config.yaml
norm_eps: 1e-05
tie_embeddings: true
parallel_block: false
init_std_qkv: 0.0186
optimizer: "cautious_adamw"
Each number is 500 + 40 x the weight over the matrix's rms, rounded and kept within 0 to 999. Layers, rows and columns count from 0. Numbers have three digits each.

# layer 9 MLP up, 2304x576, rms 0.0231, rows 115-187, columns 192-383
485481571533547505455571553501519559496437494489481496446434493484442498471508523495535567549407519503484510475565546554446565532485539524464466427507462484559526480549498568621467368485520535505581462501576509517572555475511491500503501543443548454513492462415546446506556518505494570490579582503452545478539525491449492486530546423493455559597447557500451485521508440521480524543498549477478486573486486529551446589539425470520486477522485544425508480499493436525501466523469411503467521460522494509521510509560512545446458513518515598504464491527519464460509456413447454468
445432484511502494453515456523561495470571517533511533465495483491475409469515427552464465514544439545487539466523492464580484482591495513566510522444474516460494444502475515465492453554434473476548519543516492553516473558565417511538460518503491546529478510524532440479528532483564503482500453445479533534506462471544486441461513466475553548399466527476496474524510510529482457409468545497491524548583505517506464473482557534626453491553514499541556445519394439496557539498498496539508534444471593492452574520507443539570530571515471594524503574519499550489556475487517526471
575585517514509500475514386511478555450490462555545502501516532562540647543512492335552476493497422521464572524571511530447478524452546479493478480430430432471509482496545495510490534463364449495494644567526554492459460454534510517453506546483428574575538520512547516573499533573480568558518431540484551633524530462466584460536487467509539470495545475495487492478543509510498385543512531536478512473497458404463490450467591546577475543485592445476530513542495517512548505508462490486585494527510494596535414386557487494515469578536544450510559566487457553404504490502510569521
481541567499621503483521471541508512544556458494561521531476476532532449478479459382471493464503528458487519477536531499513453547563547405503440465568479554441507506466496530536485454550457488500563494495505509448514448524518514577519526489510544479498504475545513546485465451436440585462491457508462506479531501519483604473497519426543551544500575502480515538466503552544492506536572464495464503492474508490508546600514464488544513483512542473548514486487532448450485502539531531470510479507537500494486536436455536523500482513496494482515529477521549520488497560500397549550
486541473472560532525511523526478509488493510465540456496545524479515505547517522516452524501443474482494471536573457505548474515461502466496538511504498485537524554505537472505457497514461497435496493501561476510482509571522495469479502539477495551413450501485459546471429476510518537561619516465500511556482453498449532495449483478495522557520452539462503506536541488466524554499460463451517506483459435526514518498445516562521548536522523501416603404528560478519545521510557504525490582541534427476378486474455410499510506520496486453520471432539556472483511515515510532489
473467446538486511476505499504496504442510456462466529469554451487530483518484504450539492533477503483467528451500550524466483478482559492479538501468499511469504472510488491533528514527443513526482522605530528537472562505524521532495493525515484522479507483443507561523485482511484541501478505484518531523496489445472503499474522531528524494540565511385581447497498551487491458490591506504520432499473532561533510565486447470520551512477475408551503432514528496492535492507505539545526567503482449468512547446505471503464524465496472513549486433463514525467556514492501481523
548489439435508488474501475522520496451492437499518473480413467491528544481524487477515485575474515449489518489492488458440542510443548533494496484488465480511431495539491573531578460474536519476507502465505533508502509538532447430489481510470510527502526481477500491501504496604469565463568467491523529429537468531510509477452484456581539495565482451484474600493504495480532493536462482467521495504488554530525501513548523541494463501446486514477512468561567479461597432593474436434484566482589477496452378516516542560501484443586465457495568521500463546488578420428558450470
482504489482526518446526550563544527487434574433552432500491532550498535508499415540518482481493466524517471518494500568482431474616514485534491554536572452484501551531431516459470477545503517497497533447511482517516489463471528449442493531430545479482523501431520437516546454489429545527490509500479453554544537532438485531464416444508510482524449564461559621551475498521578460514431544551564470502525443456534563505461454453522462431469488547562575526491545515527498520524593479497493425438486430466535466454494566469491472556492472552519562512466518510488507600556454464471
537430493422491490524508503568442501439515516505506467491540535450463598554479488500554463524450534487475430518516484433475433480457552423484589524511454466492533438514471513522477516487529519524446525519436475480496488492499456511494426486450482442466495522476528545527448516434518507563543540518575495523428498473465510464569483461590502536595491509503495472524528530513517455466558532485490523492519429541535501528471564486516503549471505469442480496490496518516506470468494446464460512473504492534488412483497479527456479467587581441514587440490415522396509558463486517542
468507536491532565494479501422525508558494433541459483530524468542548550503425505529495585480417505510492542569622483453427492530497480399547482566413523568554436468458507439537480532476531494507529579411531477481461461457570474475417537465526532489390579488479408517428507493450411530482498461471542518497512476530489492456518501496548540472516530504454494475527542502540595540532507506527565538497475528482462436470443498512500463487439459483498482500566605444436457501566452495520536554523516469469429512472497552505497528513525520510471481508520510440476474492505479506539
468421544510483493489515521650493543498516526467483474515561519550591510563519456478470468499426503519520505489485485515472440473542529509464496469487464506500471482457471460474518430513514495491487572547442526476537529407428430522501495469509473505457507523507525509518439509536454508474536450544570419520490509465556462512486467552511519566524464460497463544446632543423430468421455495457488481471598506508581481480494548480505537536464531567526504428443569533458547494514478437416523475519456493467587516466601508517554527549498555427532526534494471513563476494454463477457
501554486450505531502494460548521468520547432495529544485489445562525481494519546470541497548473527562466508484534488475524533511490570451535489565531424496511484464516523522548515462443450479573477481471519542501562554481471492528459499515557480498449539556506476513518434408537462561496574475483519469571551494516513482459474505561485557510463466544497546540464482490545524515508597522486485529484524492499532516571468452514502504473494525518407442580469524483506510470536405503479398460502562531447449485438595505492565503443448482498506563513467451505516476484519499551470
424501508548538549477550451453548482411533556476505540453518432474526522530439473559464536482492540478489490535443528534385432498477535449560509499432593488507507547463497434539514561512494470485589506517432477480476465495515496494470536537531517488469514472580526507541505537510483558552501457524497538540559559470603525453488414429508474487512452371469468497474608495511561473535518518471413548445470559492448451521452444554564467528491508502513548485480596512528497510501531455509515522487498556560489521540512499560505490467436498525512478518456456477450581470495493521519
497431491549508502470503532463467604503548456578499560466510472501577556493531568467499544467557479534524490477580490505467399465545450476476532501487511577503529498450470496485463549496467540456514509565478522503528488530578516420448450573509570517516528484513451463487496499481449451517604502530483510506482452437544468484510427475536517459529468436445539450475568505471556423509513488495524591522483595539495426443451448535619520551552629444519575566481537498463545564529545531382500500531480561548542523528432512496452496566500513471492469447508468454497517463507397455581
496445475460543501578547584474491476471497531509489556562465515473539553497528519526502511506496531480521507506484510506482482507479456502513529484488498512502455572411555551484436492523502507482548508511514504450472469522489525502465482543451447483469469539514484573514556498518454449470405516537501561557558511501477488503478480477500498510522475527461434557533475516468472511524480532504439502519579508478513515502489469496480518480538531502514540465590455438488500557528458610528511536543530464490467505494527566450482495559452507486480568530528539382514583437520460488579
522474437436618590481439460511520535493489442466491541491476522468460494460522576460553453522436463483518513438460530489427521474501548499593504501517510588445521469458588484473453460500514488506523530487539526487505465530586502510466547516462480524428512533542545497539467562542432495432531455553542476487480465472553482442550530476544528542547556543494523548530523503499468476487520477600479526468568474524475464435532556493571464523512490468525554483568559523509431548502521495466539516541547489610445474490468538568504455573464475546519522514432499539424477478529476477430
530456476468450485481505444556538498495537469521456548539561549474457554531517422498513550535461483520511534538526480505538527475543478505466508475484493455546452531519503478458489472507469541469508521501540458507465497514553459487529538511516546555465533530571443500481448505501497457529519532572476527541484469480506432418573543520529431504485532504517516505469532479513527452426517490501600561490466509567529503466470523461473487565517544531509542496452577487508496576551470474512451534488411455533482476516472456514516516505498480504549502509536465535506488507548498538416
440526515545481489491542504466499449576503552518507559518486510478420500517450418525500520497432521543531462527516446514549517506504557488467484503429483476520482519556485424599532503573514529484530583503558519466498566499523480499465455512579593544474511501458497456394500538497453522517500522467546554546551532513557486486472441488556503492477608563520547521477485467487522421448476465466547477497608567524534529510503550509473551519486571541543538465482503516503548547538476474458488502516495450529547470539509529557505453497510481533513549442525470470508573501476457488464
501584468545535502556459503467497492517534518547567472462491569499514510475513517512557553487523514541488511502498528545499492505501532463520414494459417473549431505496495524523528503491452472567511535434530469484525506472563495448460420450384514500486487504448479512471491584500519485519429511471501522522570577568544524441553530452515486551473546496544470506473521448562506412524492481446555445449507612489504530519484513500514496556429521551489552597538502502513479440455515489495495484457551418510458450522528582446573470470511576578551505501468494460522542494512463498462
549532540519571494455478462509584486460557497513541489517618501596464561507532474523483450498482494498392447496507435526544481473475545419517539522490404405481515586459505455534482478490433604506595544461554408445536563485499450453542539575472490552543456474478415527490524466494455500487544536557519444465504491473438409471465503549449541476497505506452507521461601375530515565492429541456491537509556476452459501482496451466503470454366513476552574508455509476547481528513506525469518506555538533488417554399466431454505536521492497513486481493468419437486583495506499493483
555521575530543523473501482497466544520559496516509494496467517471458517580498488414470507451458479521539532502542494535504512538492439486555493468492463519571489459444466526544504436485487470423517525450488484490481539526503477512519495517550509538467490623491497576566471523439468544500517468503457526502492493509510428514562531500532468521483516490486461495511485514470532480497588442441497523512540492492533458532489494542480542537511440477476539486438419440516494485502490404449488467553483498544460457467532470541542456490430462459497482524476475498432499572509474453566
537513492474505520536520486505540476504501472607538517527488465554613525475473475499469529537447611482527498480555559508514430480473531476469460446527469494546493542493477484488450497481429557468525512498534456478468438586510538507520423435519558538526520466481534539481469510473495491508476504448509464480583570492555462457525514456484553485530490542514476519502531453476483525630415453449452498432515516487518543473535483546544519525589438464542464470540455472503521537563445544473474486510487543542437526445510445484459516513560451491508591540505440483471535512542461511487
372510464516465527518555476501549439437503544440526548448476554503509486493508529549488513537536479560483537521520478522537561514475515491565546498487467481533533529460484467530495534523470508517509466473538544510446520502553457464411536463552461535546546452457459544520503466556477499488469537522519512577535500480516532484499579475483475520490511452487425446377511448510502526560444537491572511526455475561508503512470506581553539506395466505530519524470428493526548511572479431491559502427551554510535536534542487505555519535483464507468533525517500565530491478484547536496
485482513464554529542523483488524522539535483556519482472484494472511479477531396552510504475505431450446502470483526574522438450511518448562528445522510458488515550482527460456428546575467435523564440428481423430443547530567511448491522486573408505448532515515471475487475564547527479491476538485467467543484528492514501504511457531493599525506529486513494544501440495501501487505578460524479494445451525487580513541534512505518472452519409560510501520497466450500516511526547527561513522454447375578526530523489557478506476462472535496472497582459478491503516493486469489495
504523498469474483459530450445477407499554506480501451492521491542572578473515420439520470510463456490402480452540523541463482526506522437503499535562482507492554573454560509507475496454499532477519527459429444542488526488595484518519487552440527484541496457506459515544542440595469561521546520582472597484549546561427425471435532452582539487419507526532516503529533517546523505543437566486585581462486575465490508469479479444545503530476545480501452440508555514365546495549510456481602456524518491435524490504600540531490501565480542590552524494488509431497519464517501485538
491488494420494529528471523471554482392447497517559532496582584493475569476439471478507465565369436496584442433495553530558539497482539508493519418438503491557519500521543530500496435530537564506527512504565442480523475512529494480484545544478539560397586533440446515504513451528467558558526519527492461518466486525508514515474499440495508514440537521478491527497498500514566462459509483536503426532471471583532507513495503510542525527518549400496512425467488493497513464427495519473434444479533444482483481583471535473523474492588508526480512473526523489490475528500462465504
415434543572568493509414488531547590495521426558510511482507529468546510500519510515556508468529535519472542419534572557504500508540478529518491499565498477542408466511464497494553519512524514491482467528533506508428496531493527513471413548488524475468479454443497466441417476477420536507544489460449516505531620460507478482478527470519480509556475481465444552543501454498510532571479503432575504539477491535559457565472548428512514536539478524506477442503484526564475454493499461515455464468497519459508530484471556498523462531496541541560492486488452374465524376487480505613
537470477430502561521540453475528513485472542586545479502540526541559516552523463521472535504474517458520526459592535520537506490497533477535524485541416460519506504475518585540496522478479527560498441523549548473464528506484486518590580437482466488481585517510490566549520511560423467553490484469448501493489558476459542478555470528485592450493514493447557483430493493469481466429401442517467469542488444525480462583421411441630536513516501450502478502546496507468540450552565439531492445518463488544483533518552432549521532467546478554495564445527497457491487487475511476456
415542501541520475578484488524480553387585502575515525563500512540486569588503496549507442531565532482544559501550424521497431532468505438422456472523466463540427500549559502426469514563548511568483515464606561407483491482460464496578447480446447480529542455527473567497505435470510466472556440507386544571457518532536441444516513530496447486463433547485457488575550438505501509493557494468534412436446487511417474565521465507473463514475443527509495430502514441502525557519628517526497510542498480479521515487501512468510514557472557436504477485448486453443465446524504473560
434465495443454494470520490518491474518482394475501515489432546515463534452504522453486539530517518464467487534523481445444458480562476473476509555509413463531431464454495468548516487521475470502537474501502488520525431482527480462436464480516517515577536538516524518513496524464505528521562508527509440519499463469523510476536477526464497526435536515449453498499517442475429483458456423529487492442504517508495490492500514508490508551456483449488517487509565456483553455557529442462477561442466508509480543462452494569470539573491523467494492463486517518498494505492466577469
474518501512510465544563490488489547526585576454389499466486502489463490503484430489520475542511473503530488573522496472488493440507493500514543411494459457449535499534484388459552481545408571483384475518488467457533422476487485465520506508464546460446533481528394438435486439598494518547556513515439484485556508504591506526533497510468546592466422516492497569501480472437497493553535603455533472439556514455479476541488474524502500544507457548499554489531527523489537515508528506551537475478460532470488522550446477523474487543519498592529466503496446459520593476545499459535
509546499498508429518474458480519543494529483510485432514550467511557495539484475462543549551479479468589447509511469499525463482513479491562510524485463490496510524518565506459509500540514489532606514485522456524484528501536489491412471529467533542492487554479485475434548535495533496519506423445477567549577443479513388494523472542566485473446524461493446433518603493516487497554490546536538516521489502494543473506459450526508510467536424517534524459459487483437528476568489489497484550532500429524472513472482469489512557535519455509546470515453479504519438463467485486461
453490487510529547525472524548496463499521484507492543451472547524483499477517476508513482509532483484531470463504479456460526503472540446499563518482461503450494480444521489503479505561480511479493510529559466461542551521543500420474482520488490515424489529565567526542453470475478476479457510555414529519510471514514471491570499476497481470456492536519485597486461441522460467486504473501492488523494541457543483548505505485556457532504490525512548417483514509580564474493531538547511468501521488428492446513506494444497434538512536498449461486403473488579569520464505498488
468446573467630483544517494492463524535486483525490549463517491526524482532508493534496533528551558512491514521491536497484540487487510501515530549487459529526429518506479408471510515544437517439481515514536533442487493522480494473517444557500589483494514479444553450396488555499489542456497486470490484515566508488494464501519459457483507481450503529487439512532506486479522487458521472478539445513439544526502428534468579422532483455502540533478484527594521478523482469490476532497474480525563542546433417493464526483496510478498508559566526493511464420480580422453437460528
467482473504482458524603530465493550507497500566473529542513575525539611562507540539510419517473450528546519523568451376502503529444542463473471514450434441508509574485566526475524517493527550501519484485466468490552455526471484516504478479503476535516505550422486509484468470498463567467442555456505519569479488462513518435529507513503476490511529527469473587497506493447468443507535598504528498494484478537567505571467534487470511565522474461542499390524503426477525539481501430487499423439466454470485523489478471519514549527494507425528499489449500532495516379512497526482
467534506483448472521388544520463510488485558538515603462443546549492511533485474516534464446523532448531440499544456476537510541472458471484480447452504475436429466485501495494489571469473529527512561538548529475490479575546442450544507512453521521458532526465519494487502554538482520559536470487493507472490513504469475485424502510488527503480478464475506573475464523494536434494504437510517495516537433536567472504501512490541507476482481512530482518510552406514467472532504526479404507495521520543433574516519461504482522518495507536519546423462473476581446540520436461457
408528479513495519487510491558531498545495469470447532501491537431499478529490431459518546561523509508523490517546549493543439483461512495509511489493496524534505516582454455442527461475527490503464547512528430445477499470497504455534458471522455506440530480465482569506518477427539525492461462506514527486557536468518480567477522538545465546445455572465554494463491478492509453506511545459505450534501526505469509504446477484467572535521574504503476447553496500502525557507555500491382522457447465505530445483502512500528487503568516575504519535507508471512503588536497495531
462468456452565485527501530512519530486450510482515435481503500448516514486463462522499532567495484495546517536500523460448512479435526453462448471447494511530430634560499491443406568476475499470476503520508430442508437527574541488498454491489520530504522460489498520414531496483500542540554430473467542506572541518472538428488421489555508467481501592509517490558580511554474586512437552448504573464368594502540529538468542471517458498558484544461482482568531456464438532478551497483496481523475427587530453428508493503477464514416519449491524549493496479521481539472445480521
539506432421516490496550468514453490487520529541489494481540485507517481517510498532494443535485562454497442517547454565498495475512467546502499532476458550510527554509514505484495481448460574452478488502528593454477492529437479431528495511562488479553509421533451584461504535487518558551511597544491528504566503517548524529477447496472557495521500465470492496495492508465484447505548556484467517438507526503534477509524512505537491433419557539431453484475468519464505490590451525503487514419447517454464484534538477507472498441499460563521521527499506587541477553474489486515
484448514531478472500460473482508502533535493461511479480494495535481480496522422475510450473531451455520448525463561538551463532520463587491515526490513484455496548491506454418553524457478514527510515524481498471566451439527521490509510481506583436541490491501464459484416450552512545461530470500527529482527526473552562501544451511524432556483484526498436533464514495524558480542535570522495497547463512483504521513518533502493488521522500486504573455462466452403531573569519462475519534506424469502438463507533445538499516515507597457499505404542544546434484503389525495528
515540621470523453514485529539444490505509533483438430490540494536492552514535483497469442554481494526552496514462512540557450524498477521483517497500482490499464517557579464533587412508471544509516502456551477523491497595514467454481435525498596510431520524453440500413466463448498514501478416470476540457481467499500496500513535500493548485465492556550424573448443461467497445511469502465445481505559502517499519573514525460540572526477521426588479465509482428520542537445501461429430531562519431520457474529499422521525496523506516504559503445462481489495510397460429477457
548541480466537516476535520537514509524455494555507355432557550519447474588504501567460457506471479461504488476458475559512463378569529466508595424464402487557501415514472428473493431529509522504496548463561482505503526539502461476492534482518497550487521528556442549447415476522473508526402492532484436508450531460572447521567510487467488365516549558493493500515524586474559472424530465479498455524491447491559557550483609451498558559580485526462493484455497523535465495479524535468493533469492464509494495521548507526504426463525528457514590522500512496435569509536418515534
479453480524444501509533395542499479550514509563430470563498522552492477476521455531454490551497641554452507478531426443521515455489478497472449397541477433516518563476456520484519488490494496433513518524521468536519450500511466471491491498578469461478457498425548498514532465488509496475496540488504484561461513463594463465465564481493482500463443517481554445475511539452428466478490519514457482497583558548551412514497454470497513495603425477450454482446528485408506507501491500546469482540480468468518455435558480494511491475537480472540438511519456511472530465486465458610
455492585484577509471525481582526458463526491535477482418441510513544491487547484513521488459448501487502500511496536523527468512426501486473491460467486539447504512393483484501521452477450522427577498536427482482487535495516436489522491468480559536492544545565475530546493473571439528455450477477451511441476466547464467488492499470534521517482499501485473517444469497517550565507529483463529518570544508513472509558532548489490482456469515537536447480499436453462501565590449467500536464519387487536492494417491507501476464526414452522525572492531471491555547413524461488495
469495503529425530533484497518559515467542535487481562542537507525580508448474481526584425508566526494485522530488475501474599464453556519476541473480515504581467534443502556562541494505472489473482540553485527389534433517550501524520452471508548572492460470514475511504552459568460466509555489494530517561511471517494548511498456478458564554443552481548511533467480506543527493473511507556515505436565552482481455522543583524592482479521506525580521487535553471468468498542563509520539521507514527492533542497453472475532550480563522519452517409514474498493479458458522480499
480544457466482592550524391473513532474546491435459506509512544449520550511484519505535477499440538509506510524541485496440464540542528560488542483555421486504502538438538477479551587543494478578565480460468555404456492545512507566548507521570457558475510521509513556499538436593442439529522541503521476489522486517466444504513480489556475504463465481507469520497571570473474448444460537515492503472573463481508531465501587487518534432542506522577473516539552548485491545495525514518521464512500494507529510495508542436510523482507475523495569501461472526496528511483522473559
508489507462550560458540534502558499415474497504524383378476536525513542456463568462509414471499508468503520461525462473435516499523484530466556485471491431466466529417522538523458506530467564521568503516549563475513476463504503435538558521561551521483530472468472422505489443537442493465470463505473531532506477491463454483602488455456458505481533428524464555411497549539452530440534531434510467443529483508565442556506476469541483496524520580577546491505507445491498495431521431501505474478558512569554508523505477448580589483478500518455541483491500483426517530521474476510
515517481408490507434480511532494439518548435473568527540551512486576468475504477439474458481525552454473502494502514499502475535442566562477527474486496498576492459589486458502500509502525485517545511487509503475480493503519548474418510502475512530499524534476492546616503495498485524517477477429536503504486459549528402506491423475486518537499516514515504506531461534576502459533483458512498462441503539549533437517518473514478527545446479552503491481549480471546522516534479497490536472487521468461470444519500545492553545490522474555516471567510546556451583499437506547423
507527441483451494461574436499449515515487467482573477546537451540547523497522461535513457522499481473476521478460580513465477566490548448459577535519436470459449559522490466498575438494468549472440485428460525477493438512492440573502474497557456591493509522466470509503431592531492534552626541490488450453509498423537553485514517498528534547464512432475490469469557475486540454523498483490500536513485434441466469440535466480594483566481509391471555488479498496508517490453532451465565448489474485571546490535511442617504527571506524480518515461417455520480546499525518556509
408470503439595486608493531531391538505506483506553587424496518458470515560549360523658580525380436545435460478576457549442454522480535478485468458513516495443575489490536423479528539523520567530596601533590415333546494534579429395472430509484479492438504500480511572550537532437468604523532480498493547494517471528624523453489465459590456543519449514591547570496498497509495462471467518425515470395509540436505499502529490397523479596530527515511585393484487431588527477455536457470497485449481449510512496469613490511564433497386482508477480474510449514491473459474469537442
486483500487484543537494522453512516489515485558532542435487549549488486511464463442566417510493464561569527490437484539493493591550524555492536510539540532528447456528509473542530429488439548524522511527538540501485512485508472559481516517487412523438558491448491509517511482519503464524540534496573464486507457478534506485511479507542512485433542491515525532448496537531462489521453450521490464502519478453533466500471488462535526498530400472574560469551438525464606530493529473509435471452505432532458481557489448532473486496480511542608537482483495436479492516505496475513
486511482518499537619536539537514446515489515570476539541525468502491510466508506436480514495440430490489477524532491529397496489521563500537546497488513486473473526537484558529529531447552493484546475453494493505548510530487508436519563538542526594493538535428495449546452463491486544566472517492501545526499489543508514478483532458480522486423509533497526619543506450557515531514517499539529519501482542538475500538523551473486545563500492516531495566479557465501426534498531482514528473517522484490485453482497486487538437507480496596556522461503486501472553491466492461470
541475527558493475497551466509510512463547485421432462481513399447514510461510494477546496489523474440462528524457464536428534410508499459470487519513544540575488537545517509538443510512517473541468571508475562497408457523548509525506485487554467545531497472460485470519485517560508546546474475518503497523526530539486563460488546475512509552517494472542511541480543457508481495482453424501479533526523463525433433478456523520512514490484521557506577504446528492530644415570551427416536521522506489504463525450469505524492517466567554550502497483534491434517469453474558404476
451475496533461571557566527514539652484506504521422549551571516465507472541521503396490527496566493487445475529544496569570506488531505525520568526540476396545490534467542441541421466494504453567537510566493513497517401505541470480525462515470504434512566491479517457482475557513483496474507489477474468549523508498556430544440523528557502506530581542464542468480476548454493452519592486436482524489501500479565512502510434440566542435515522502485523561518489504509557466502557529507467500489495485508510561559495455551494563461383481405516492444436482507502464490495529524565
458501566447520485482488403477466526531434516532515428413469520464484509487549473486541519503459433512522465472484457538454490486515432518568419559529531518497507508462481514470560503512510478579471501412514442447513426548530512501500511585482573489495543439458461487518457498516516501482504513515508510513544461546495469503459424501556545427426480477438465496565553502475527514509512499433447499466535548579492481486576519461436526491468500567512528563584573466491482520548464471494474468403453453533487479490572483505558471507441459521484537504484482507495428495484529557494
495409391426528474565458445452514480554537420540509490556472462485526459442494476513476475508471508491524529571529471461432469488509531509450554538475549509510493487408514410461549504515424502459560446472528499493444527516555492493480478458519421486551515484511482456469487529513527555537430585449496464507496521530525501534515476489515493460421579496498517509497416511556472515512508444479521473449493557530523446495463504519542547473516490505527546521506531452499514402588513426489505565477537500481487501586511475563442536468493494485418597535488484485471494443507502449485
498522479540457498503588575512483579414587615514470527457490506479468526546417518493500459498461499489492515508442497491453490461405506490441536424542517525515501537469476518515489556498465507457503543513520525372491478451448453537535500531508514437431520503504446503535435454523537451494473499526389412495544485482511482465540552425522488471489492557541528504507497481506510489573475422510529473505498466464488525492477514449503515489583512555478518492466505421542539591467506545498519475506515527528456401563503405531505486488424427470426501454546503482458492500541535554525
555500502510498488487550548516466546489502590475505548482488531511465514518511487503472445554490516541448436519530457512541458550535520524510540485538462518470521516556509534458448498538509564458508507493499502484476436486526535466464457457484521508573466464528549507428473506551481548461494435554475449513551522502438566445459550541483510566506476542494495506507536565565463481483455522410523550512541476538460469517479475475522524456493511443479486494460451469480554477483514450513456420503519519539537421445500505582471533524502472545459494515508494489521549429401521524449
488464480547549540546517414438521531512500571473445512441527487492503583530525501452494513450452507547465558500448509510513477527493486434500527555578482480578538566491479540539546538469430453527440563517498516508514498522496547512380507508500456496475538469513488459486465553560515524516486495510477486561546494525514523584538482535519553588521589484541489453476468525537527507508516435469478532515586480527522534524467535453500541547472502494480526486495494473528537489474485513494510478397501471526519536531484460448536501559492467508490532421564500446531486455444513533457
558530493464536511544490460482507463481492501474486458396427513430533544485476549438460441512466467480432541511522432516532460490491575535464569418589498532574434548543565520514507412483509491455546467526500500492463467556559457408434498513497505539452547453417510591473451515552534492462466573498513492517523506481581524551516473457544540551497578612530504470435562479441576465474463530484556545484554500492618584542470530539537487513484543521481541465545529493464526463494558465430424472494512458440493484552494485638497561503437419477509477504460553511512538460491480537573
568532600495520532513442582543470477516465516533475455438533471518598524564555490499490469520485508478563418443474565555537442502546467545461509444498489414497565580536476477518470449503487518471473512436508483510490529553506516483464460457485433503587458483464498472501495524464507592482450501548551492485580513472510497422556478418502500469485488592533507469544541474448460456452537520506520504530529499477603520505460470499502603535583479446506462491555513447541452485491531506474485482521497497492466458497466468495570505478536453561515516514451445477570525527423527478547
467499481474551521478474494510512441483536453502528492486474517523502520483558490520499454521504497548470515506469549492456510440488486536569544510482476508483474551489505533510469446528513539504578504469522494488543572535467463437504504496483592530492492559530499525497459411490530520553500536533506468425479547449551459433445506516451498522560483569482529465521468430485523516451457520522526564479471475524480490542446439455542558566527546494579523449498496451524481518546495481497541573485480470533402518466546438503492505543538471436558614521527493532514567460559437475583
453451552497522549529483510489499483432565508597523530453552532507502488516536556458464528499517557471440475499515471478512552459458488471558622514492484457487523574505510396457529540524486518479591528533470487441540477496522554513513472535515439547441517456511456531383518476508466477530470463450513421463539472494437460495500478461483512436477529461382524586563515546529470488508541470472431521482453503537603490491508499456517540546495454469454514433424583571515545488469528515488446483501467542460429557532514494589463545503467461440462532439498513440488582464472500515553
505499496515530561472564500433471576502547507491538519502480467490495462588507484446483489502547494498510539520455464541515452498481456590491460547444461472527502527491462501462506455495495508475462485559598489527517514520531499467517517544506509548452486458386609462528517457445471493570443520482523459468445533537514503531514550469522446483481492503482481490521543487485502519477442532530556462518508434540468478510442512493458543487526479492477523484559523519488532481484535445492519541355538435595453487494549526554470492513510489519524493517412537490446436413450546500459
548574429536536467491492448585510470475476455537504526421490484561505441511493436419499554535559488500423438517545520521484465537555576411425510472573430567455481528477509571430469564505443451479582564554524534507530436528559456493473419516527488633520542526528537535536466587519458500517483478540481479581434513504471424532452493499567494468532480486482527539409491559466474595486511473412435421425542536471502542506493527579581475423530488416501518470515473465564475532542432526451468513521513543541549463517430573565531445527501562454504651474445486496453525504522484518499
508475487496476493512534472536536477503538492505487527548586542531551467540488471560473486485518553507487482535565499456460493483472533566565496522497579502550455489441477547486521448541504538499482548493429454450516514483463513484487536524487499517469525430485466480501516442500487562478433489459468459504492404552495508469551464435558562482508530565493468490471486520553547430489533499454415473450501584465517426551500536481522512497467524549483469519513488448427532498471575543454482459449515477465512561487495528540483562488495439532474572511565476467436521460470519527500
497473537468507515562448481537541515479503493499531488550501581527493525476453539548594499521471491469521505465541540459467497486483441551509460481428500541542471469458470521411517465510475508479526521468519475429549498470493495530508512542481464530419535412528483487461556455473513589522573473506469481567522484443514492437486494550489469539547473405500492519537496455520533565591469446486544450488515572497516506505502571479434570459501440500518511464541574528440482525486571531463484458530520464528564478467453479519485493462518531417486499479566466497456520443497445504507
516463494483474504509551507471520480474577538465553506428607523504514540489471503472510457495490516525492525484558534507502569512528539405525501530491442504460465463494634513462440541437438486431530521423507523451529510495501477499479532511489553575543539443529522509498449440533558525472499554450490397505500539537526502417557506558580582485519478525503565565509518530456484522557481483581555498458531503556523487449439511492530547469460511446480508460521507470453507488459372500518546572537513554516455539475569479533489531489479497478577476456518432504439487472495392454554
448550474491540502444523456486505539471532513567497512500494527478476455551488487535516469523576515499466486510545534530456525508474554559572507513541536505527543536456479540435495579483488512421457503548516497472522505395532463460561508501545464506536546409478478475504487484474510467445485539544505432497444479493518527492468482498529509523485481580476548538542622451521498482535474538441496465486450480458610428556446499499500422499465468508521508445556486408534441508499512538541484466523436439472468529474540448541471527516457532511511504523491481503519504487428503428494
536532519524473500559499467480557524552495475466505537469477545533572497523513502552565440550483520490516550550499496510534521498442505457457466474464485419577552496495503513523524546463452473506478468454501485459477460538493497490458460428490465562500580512465556546498555502494475480528482447519528507481453565493475558456508516467507487490489443494501443510526466507506448541525496497560538515493515471522467449529471563507547452423523527531566520474484580481526497514550457468493499521454536516517509469445529506516534512557508557562527543521497468486497538480478464534453
511500541477460552540541528508471472519459535521526544434427444454459487551463464470517446496575565488554465526477475496494452395521523559518489517505470485499517555443517513434471537452526507476560468484483563465514412500522499481513456485449478542568541523547580500446460538503479583526459478488531489510570540555407550481486471461529582521516483444494456565513443480557472446482533522478426514460505461510504501536367575458441574469523511464511538441472578486492521563510435466543445562495472515507445483509514417515454525522528491529529469492553471466548483486512519476592
515511549470486538551504528502545483477516525496518519421539505498534553443542490471474512513507549464545446539475482493447532403509500527449512463492466485523469584433500492493471543564432435487502633522476495494512450469503550534473553580568507452504478520486485521463562535513459503492555577510501489575518487510601568532518522491502408523513554446531463479527535489545464536592487502489546453474487518541527438572490467581549545412497538535487500535476540459488513544558447524485538598505499483514435482463487580466483504511485431530491506538519523491551564470506534515539
490516557522515531557539528583503513438494510482522455504543519466484509520519491467534550471528524566471471483521484498545436492525429551510508517510436505483460444496471491541485462532519521537529500524499497476494494490491472555440485512432491462531522525497509506548543444479487441550515436465482488500550442461543444509470512485515530504519504500524459580581511499458439557570516457489500484544509463536491459471443474522480594534536489489481485495499495461567508524518513520486567444512540475550510531543516485473433487512469532532503537470457464510462519471551494525431